{
  "num_hidden_layers": 9,
  "hidden_size": 96,
  "num_attention_heads": 3,
  "num_key_value_heads": 3,
  "head_dim": 32,
  "intermediate_size": 256,
  "vocab_size": 8192,
  "hidden_act": "geglu",
  "norm": "rmsnorm",
  "norm_place": "pre",
  "norm_eps": 1e-05,
  "positions": "rope",
  "rope_theta": 19000.0,
  "rope_fraction": 1.0,
  "qk_norm": false,
  "attn_scale": 0.177,
  "bias": "none",
  "tie_word_embeddings": true,
  "parallel_block": false,
  "init": "normal",
  "init_std_qkv": 0.0434,
  "init_std_o": 0.0434,
  "init_std_up": 0.0434,
  "init_std_down": 0.0266,
  "optimizer": "soap_variant",
  "learning_rate": 0.00941,
  "beta1": 0.95,
  "beta2": 0.95,
  "weight_decay": 0.071,
  "lr_head": 0.00962,
  "warmup_steps": 200,
  "schedule": "wsd",
  "decay_fraction": 0.714,
  "decay_shape": "sqrt",
  "final_lr_fraction": 0.1,
  "batch_tokens": 32768,
  "max_seq_len": 512,
  "doc_mask": true,
  "train_tokens": 120300000,
  "max_steps": 3672,
  "dataset": "wikipedia_en"
}
Each number is 128 + 32 x the weight over its row's rms, rounded and kept within 0 to 255. Layers, rows and columns count from 0. Numbers have three digits each. The size before them is the row's rms in percent of the matrix's.

# down: layer 4 MLP down (transposed), 256x96, rms 0.176, rows 25-46, columns 0-95
# gate: layer 4 MLP gate, 256x96, rms 0.175, rows 26-46, columns 0-95
# up: layer 4 MLP up, 256x96, rms 0.173, rows 26-46, columns 0-95
down25 120:116226155081143140186109114155142094101111133144112189105154145103137132132125115131132133093133108100153186148131140061091164157146087136120132087227160138173120076089135143150146142112178132143110115123107084121105130124128104075127143114127092093112120148185097145052073089162174112083
gate26 079:106097157061086127112088162163094102116136102103158103082060113182126140061155093159112109154127143167140150170163141143101146138105145133125110128194155090143099155107145144140120155100133135175142191083123203118117165149077161132125106110129132077104151060129131126116102188132124158037
up26 076:135093148139117103123134132131182132124125159126084148130179163164071160143074113113134130092153120143072105128131059145099115112128157074158163135104123206133147137133125097119136132178065156119117107165150103203151086191153030073114114129142159162115104214153129141128149152114138105099
down26 055:111156143160099106156165086187169145120132078160186116113181106134091104071149165138150135096086162120185106101132136133144121139191108070158123133154149116121099070159115122149194159153124115133089160091098118109119141115135139199134122125053151107121101079139122124159076129170122197058
gate27 096:118131152152162137160170113139140157181125147162077145131108109173080159128109180148113149090067117089132153152120180147095105144105132133100149147108202153106100189209124105199121177092134154111090172085102053105180146108121163104117114186097126115134160120108129145104116106104188095139
up27 109:072111124110133145171114134149073144111148112128113128150124071164163130134075112102114170077123100120156067151128121172076143183152088118113165068172093085176099162173135082138143162170094072149147100105159176120147123157125116096130181096187137116078088160148124083151126085161177095138
down27 109:079150118126135138144128143169198078120203139181069076082131109063180147097105099124077140084155097129137137089117113114096164152087118100126128080169121086083109164137115156170103155129144135149146179156076134132137101112151152116197135135149148166119172133137092180140119098176060121123
gate28 101:064081102159143122124150177150122116098055079161171137113103138131121101087151122104092089134110134136189161111148157164143140231113171051141086141131132051129125174087135117156122087102086142126112080166147145198159108130106103150158139126161086142088137170096140126126124124128173133145
up28 100:162077114114138088101179118089052131098132098086096129152167119086134125132121115155118129146087081084068118117151177150066101122138139154151057088089163084099082147123113158176114175156164158119131140171176099125142141059151117196121112179128160118157156125109147132131100128159136110056
down28 106:131140127109165112092140155199111156089139160065089147163089164170098154092133100115097139137121117186139137087164096128109119081161132108085141119111195167170120122141147096111143081171117122158097125143119182061113157112099119175126083143109047128128129090169185066153191086134115136140
gate29 119:134074139103134142113131131125184123124120071133144120134145136187099133092119148144096173120139034107137108121109123159165084115106129113153046152093077168159147176104145089139116071119137243162129162133203095103112139083128139184118090165147155128143139140133141147127117182165111105121
up29 104:106113118109107198125161110131128140072140101072122088099139158083190102078096127136156140098151097171198117137125081081163107087104192109131085147127128137140086131079074101146125137146081168112145204145140153095128105153122072142085106171146184156142090133128156117152108103121103081072
down29 101:107148214131142147111135134117093104154066091159104078150136125098101069137094112144132112137107159117141135108130153091126111106092152126112095081157176134105151143165160081077134143061143138072122136086082084191142191099171138088165095122141123155120120141156111141081186076146155065078
gate30 109:101147141163136138121116210112108132134172144187145093145144089158071158092114109129164106098150112142152108168172148111185100207154155149129141156114158070140144107161111118124089069136153142104156115167171109152114110084076165134102102108153134156157177184162061167180091107124163078119
up30 102:127067093135123136103108114153162110198091192143130128083183142049116126143135140087060134156165142106182128091114131104121157120136123171107142147146114114129088102104179133118089144130095136090123129090162117131127136078138104211192147166107169119144190107151197157126189155150170140125
down30 115:059106162040123136120110160162152165156113177085117112139094115128138149120155126121069155150146128129169108149105066114212120125165147106088119193116155160150098097115126064154078116173095081131151141054156133168125134162171099134139149126123107085062085123134087123099164162117128134126
gate31 106:138193109158199168157139125086154127189116159149073094140148134136086132123096093155097118186103143112176147131157116143140146074122066125124143191085199121148135116155065126158149108137163073134168126143096145174096133089113137141076077096168132131148121169121092149108127189123191116120
up31 109:118129078114162099187141124127069170089151110127179169175083145160098212136084136136182176148126145090128081127102105148131135158063167157136138065048112114132107110133145119073143158100142126129166160097116093148124091109086144127117071080101166136128111124155114158189164128142149150162
down31 107:131194105096137111102132119078080077140112124134148109134141138126172158144081100168155066131104154140108045072062136087080175153158106096110114061138126095093138130192110128139143154175130070133110164100141143137155143146097145100106222139073111145140139137145157128093115091124132159171
gate32 110:075190105114139143066110143128112113157184100133126134133134118120136122170111190081153141082139076122141129166111131143193116109123188116132157098164145154118165119159120098116122139117133211067183125114095068155156125089189143091102149126154099167108137106099107126080127040152112135063
up32 102:173132137133147133190090151103144088078106097141080138146120166119155116172198136116126182121132092111166149071128104090083146220043122123115057114124094087135177143090123168142096159155145150127119157138113122146129073167109107108125076154101108151127140171153132122120201109112103155097
down32 111:154045136084153118108141103095142111138115110095136146142142106125179084125129130176122145120124146159146180149106128161121082159080158150091152129120103098123102103143200106126075085111081108165087111117133189168150148156123125098164110118172246153088080139113118111202099107138080138133
gate33 066:124160144095160150096157169158054165161113110118069134126132109124138139114128166101168144159174123172158097128106134085156120153057160211094093122192124178140123134060090187099105115124133119177149110173131162101167167166151127119113105178110156096149163148118155108078145184106122147094
up33 073:154153143083182093079112184101153107101135128059152128116137096107146124164124113148081112105138121133097151151202099139124125135116176116093108147085077114158128113121141163089139160137139170139185156144145029112079067160125089103147092131110115155103104169101146078056132119142102130200
down33 074:134117130171131147173114056135177139120145125161147141144109146145113151055154141145121129096099126105193146094081088152122139192176093062161128124163145102121104126153074079156154094107133157084108110093123168080175163077135121170113093121083168097116129077152139170209098117115148133083
gate34 109:080106106116150134128149111066186100117150091117169149136139150202145061103131109120124108107058154135151131083152082168145173109097099141126092120135167107156184152166120139153088074099141158084072108141174171145190125102151073090141157121092114182099151158131146105107127067145164103104
up34 111:106116146118075120127158151109181133146091112133151173159096175119126117151139151160141199168098078121132129147158090145185170141124116083108151137137098107058172152151177141079199077128152094185098111150098094103132117130161159159137091172120142185102096106156180109147168183133109073095
down34 112:080186134129147077175116141144131105116109160078164200108159111125205155141107124106176178105112121094165141180091102136070153124123093153175070098116072132125076138132082106137114119135136173139133130099167125130134138124124225099131154141184152076124137125092127120085101098163082160145
gate35 081:158074149148185142153152142094117162143136145160182097128126156121073080121149056145108133110088125130137129129130121162150116169188081116128142109134130117103103080200170127154125150114171186136110110054106144143118106153108106135123165133147211126181130145109087080176099093158111072199
up35 093:151124137157132118144095119059182134126118094068172138138119156130178130177207096088093185105170129145169092095134129101114086081139143136128136161107166132134160154096086119177080127094140154132152154104094119072120141168176115135156122105117056157113113178105139126074182126109121168051
down35 087:166152070176145137064125154143094152138110123151116124168098106191095133112171128084150204134134159119068145116172084126113134178108138130151126164162094131117146127148127121146149040148114100187188165101160098127110115117116110150146097118217123169108153186127182152175118094100128127161
gate36 103:118120139155167110173138131112132121169151146157080097164046145128124080095183197064115104155123122141167111141117140071156093139116154129107130211098155133180116121142097126123087116175049192110074120160126126126143159108113113096163164120141157127117150145178112215127150098116117164113
up36 106:095156146130150120154117103148075169143108103151084139103159123098057126130142131154155059086160151120175156155132112095095152080162111125137116063174116099112098153120103164121214121133139150102133077162112172094114121123098115146138088108183111145138074117149100135158110125101027052113
down36 109:154089133125067101053086128084129144092123149184079128174141150145128133074139206088119109166157159180130122159124112124157150120163160144141160106091125084164162079139098119084065111105126141166223102110095110056132145124177114096141125080152152125117095122126150125159099100125104118158
gate37 111:133141085132138113148176158092097142196138100124181122105061182118136120095053134131095076095149048128118138144146151126153081155151144115093107189098154102044169144110049115108117129111149163135118193121147125117130146097080104131095160154131161134152159110136098132106146073113170096115
up37 111:158090136207163144188124100142153046119156126161139105186112104154078119131154114162062132096192137127074063105163133122135136133137159175139077088140134164115116110127123149171121156128174130104086123128067137157151079101145140146108139128099164161113160146133085177069110155110166100079
down37 108:160121043093115124114077158105160155102077112139193133112100146213130157089119138121166088158136109119136099126106099139096200132125135091162122147136140107161110099102106140084140136130098144151160059120168155062133133165169048136103136090174091139095123159128190143168124125138175136170
gate38 100:127132082160154148125133109138152182130133093108090135160098109138058081097172146104078109147106080076106215149079120154105104172101126160156168137058176130111069114174101096151124090118129145100134166113061133178090156122121134158076120167117150123102167135131109140149159170079163165122
up38 097:082119116110165146105146109096141131128142166136196103121146045160139088111099131156072147184151128114135080190060037082112128159162079122129131135108177089122130117163155110116116123074135153169132092128130065164149144122170118156133121146159131168116127170140091071137119151160173181101
down38 108:055101119157182101088097175139149150170130117092188121119146066133110103147123156114107150145171140129096120138113132114134142161193125133096166122090135143073120123104144143123102153138109124148066093100121134160134174144097145068082106117178126223101147131118119068208148086128126114054
gate39 075:146112102166127077144146148219181133111165128084168141071136115154126090120139098166144169159070129109200176075101089112189095107119093117161131170188130088082109084130135173151162172109058120098128161109144109150104126105098142132110150117092142149121103106151106150150147170120074151106
up39 085:145132079173165161098068107133170156200147108142156042100117108109166140154131137114129149103139131098163119185160140112157124116122041101126102085097133166125136173049115103127124120167097126092090146123124165122145100139105075074143082134139136062097146138123094106098153143191111151074
down39 058:076145110133128091207136055175151131094090114115195115098160108118115122076137142111141121128081164134138128138181116095138103134166086089127157148124093130148105092135137170137175142106131102139103131109156151078180144137095171195081157150061144097147106076172105106162052158136101154087
gate40 100:071105109087137143111103137194136172145203156137107110099076131167094111157207143125148115078154115072114136159118147160117137186147146119152170119057130138123144112089131118175125104116117137083130103141164137169085073184126146079117115071140106158115152099142087117181132126156147205165
up40 104:133075071113186147165106095133171074112098125106088107124102138166185148147103107137155165161137124105156160124140118144071101150102081183156041165130091129119153145100121205144177077135097098095172173143130120129144131096130155138140165166164169132129160158109181151080184138162107148137
down40 109:133028160115161195101165111055156125123150078127091131153117126112138147081140119095094154108138147084124078159116140101160129126158133170071093141139131143122089109105204098128134089136102094111131135147131095111116078151123097147164158140137070144185114110060088148092160102179165183135
gate41 116:093146141112143177127129072132141138156088100128083105106079152103164066127133111136121158095150134105123125062169144162098145150077153088115164136178100139141131142132136067111118171103122092105099186115106107137168184118178125113145124149162245136103156153140120100163151095172083063167
up41 126:089104165124176165107095092144110156099073096120107136122142148140215114174111091123139154145117107105128095086150157125100089070058121121171157106155056126126156142157186093107097123100132138142146193132111151109141160149192146091198110123153189132099123134155186155179135109162098108140
down41 111:186133116119087100104109169136183113128167124086112181142146120164104187136134162161137088129154121160152092152096135157144160119176157119160088113128179124156101122104070172107122143151106136153137132102150128112120086109137104107079148042126030136118089122086209120120115128111195184094
gate42 103:117191138131121110122126088105147153103123139147130065141143159144110107080125190164120052170167137192130155139085104178094144116111151130108145126093195129106117117135100070147119140182130155083156110143120067089149103112194157165072146166158113114083151116145132127056167162174146096088
up42 103:201143148163134103137107116073114125104107099111063189121150121138150090125146154097130149096140110131069164165131171139207127126118129136116120115128128165121090084107154119148088099118130154130141131094151116138172145160101143150164054057133050112090092112156184184134148189101125192088
down42 107:139097157102140101144116158154167081125055140118165089060105173147173150096140111119152148095105139090120115125074120148120140139078098143143088201144167144110134084117133100054149116156118074089161153071161140147137140158123064114098081181162172138088125172123079109113109099173146124079
gate43 114:140144067175170108105180106150134160145178126194186123140115136130136088128122137088099127079156091125137165196108119141091149152107175041172132136114153165126139146104143061051157144106130125141113116141145166150097142089107136156130051132139140115096132073114050137168109097132134091140
up43 107:106167121143109167082107117142127107114065080103143136145077139136162129155169158101124186143134120106146092174109115099127119102188102111121048159175119157153161125154226126134149110158130154115181160073163130140114169144144142131107129096195090055172134168153145181127082094125123157152
down43 106:085178172147116097158151121136141108065081112162115131189148128096123110098142080123083127120097074099171122098135174097161101092077163138000121116132125142102177142086115082143106128179179158076107164162122117170158138118112158119159124138128110098128166126150087159139171134166130134118
gate44 108:164147135099147110120146097163167140159167155115151054168084135110118157100082133101147162125106138102152141198056098126102124157151153086198166198104136097100142164110119091153133099107106182094112127125134171091075166141132136147110117174126152198179111101101088123133191134145114095179
up44 096:123170114115131147101124118135063064088116134103146177132092081096154122181158102129114099155124152114115146059084094110047091109108131131132069160164135166103127142202172165098097061138146102148152206165111103095132140169119148109123054149097124117116126109149126173142172164128096130131
down44 099:132116158125113174175150068084102107124079095160161134113136118150139102169125101113107047070096116140154095109167163144121158108101100171072147074155122077145120143151150080069131187094109160148115126144112076228141151079133162055148191144103115112139144120142117125142132112122143112131
gate45 101:178128122134110145109109100113138135106090174061081091132135100107134112135154113153081186117102136143164211135147117149153150083141059103126082161149136115086112187174112138162099064149178136155103118084138139073099161080162167130175093174146096175147097125118194142075122123109151112124
up45 099:100156130088066127150139085118145146132181086150115116158146085105113127157111158133162088178138188153185164146179139108136190114122095184179151144129130132176136064185115125173104098134120141095133098127117153164152117104113107118113098133095069149095097078160102172098053178115142064143
down45 102:109120105115118139065127133088187203120127152149164174149067117142161134088133110105094152163172115086158119196159084161115132150158132111162133165142101119080085171134087130085116120136116143157121142170204172079108123176131098129142113105138108172133088167122061100125147131101180198148
gate46 081:093074091129074119166105144140121156125130037117126141136105113140095145094141067199118125125096143179164105146120168131109142123136113157115175061141156123116119138091150098089177136167149161167118124093153070094154073086098113135144102073162099164097142124166169144181080082112082086109
up46 078:084044113123152115145100149119206175124106131096159138078138143089130150086116156170154101104133157133117158096134162072152153179143153169139104059146196133117132112139121146158079122094086107124115069184146094160148107167109154127144169119154074119095167152149167117148129113070167102074
down46 068:093094071131102118155104082131088187124097072153164090135118115113086089106094081074081112089100072128189140111139173130147154089151123159094113148127169111151140079155158145152171176115096126076096137108092142073123165068112117159087079113156168122158107084138133162173142134169149161153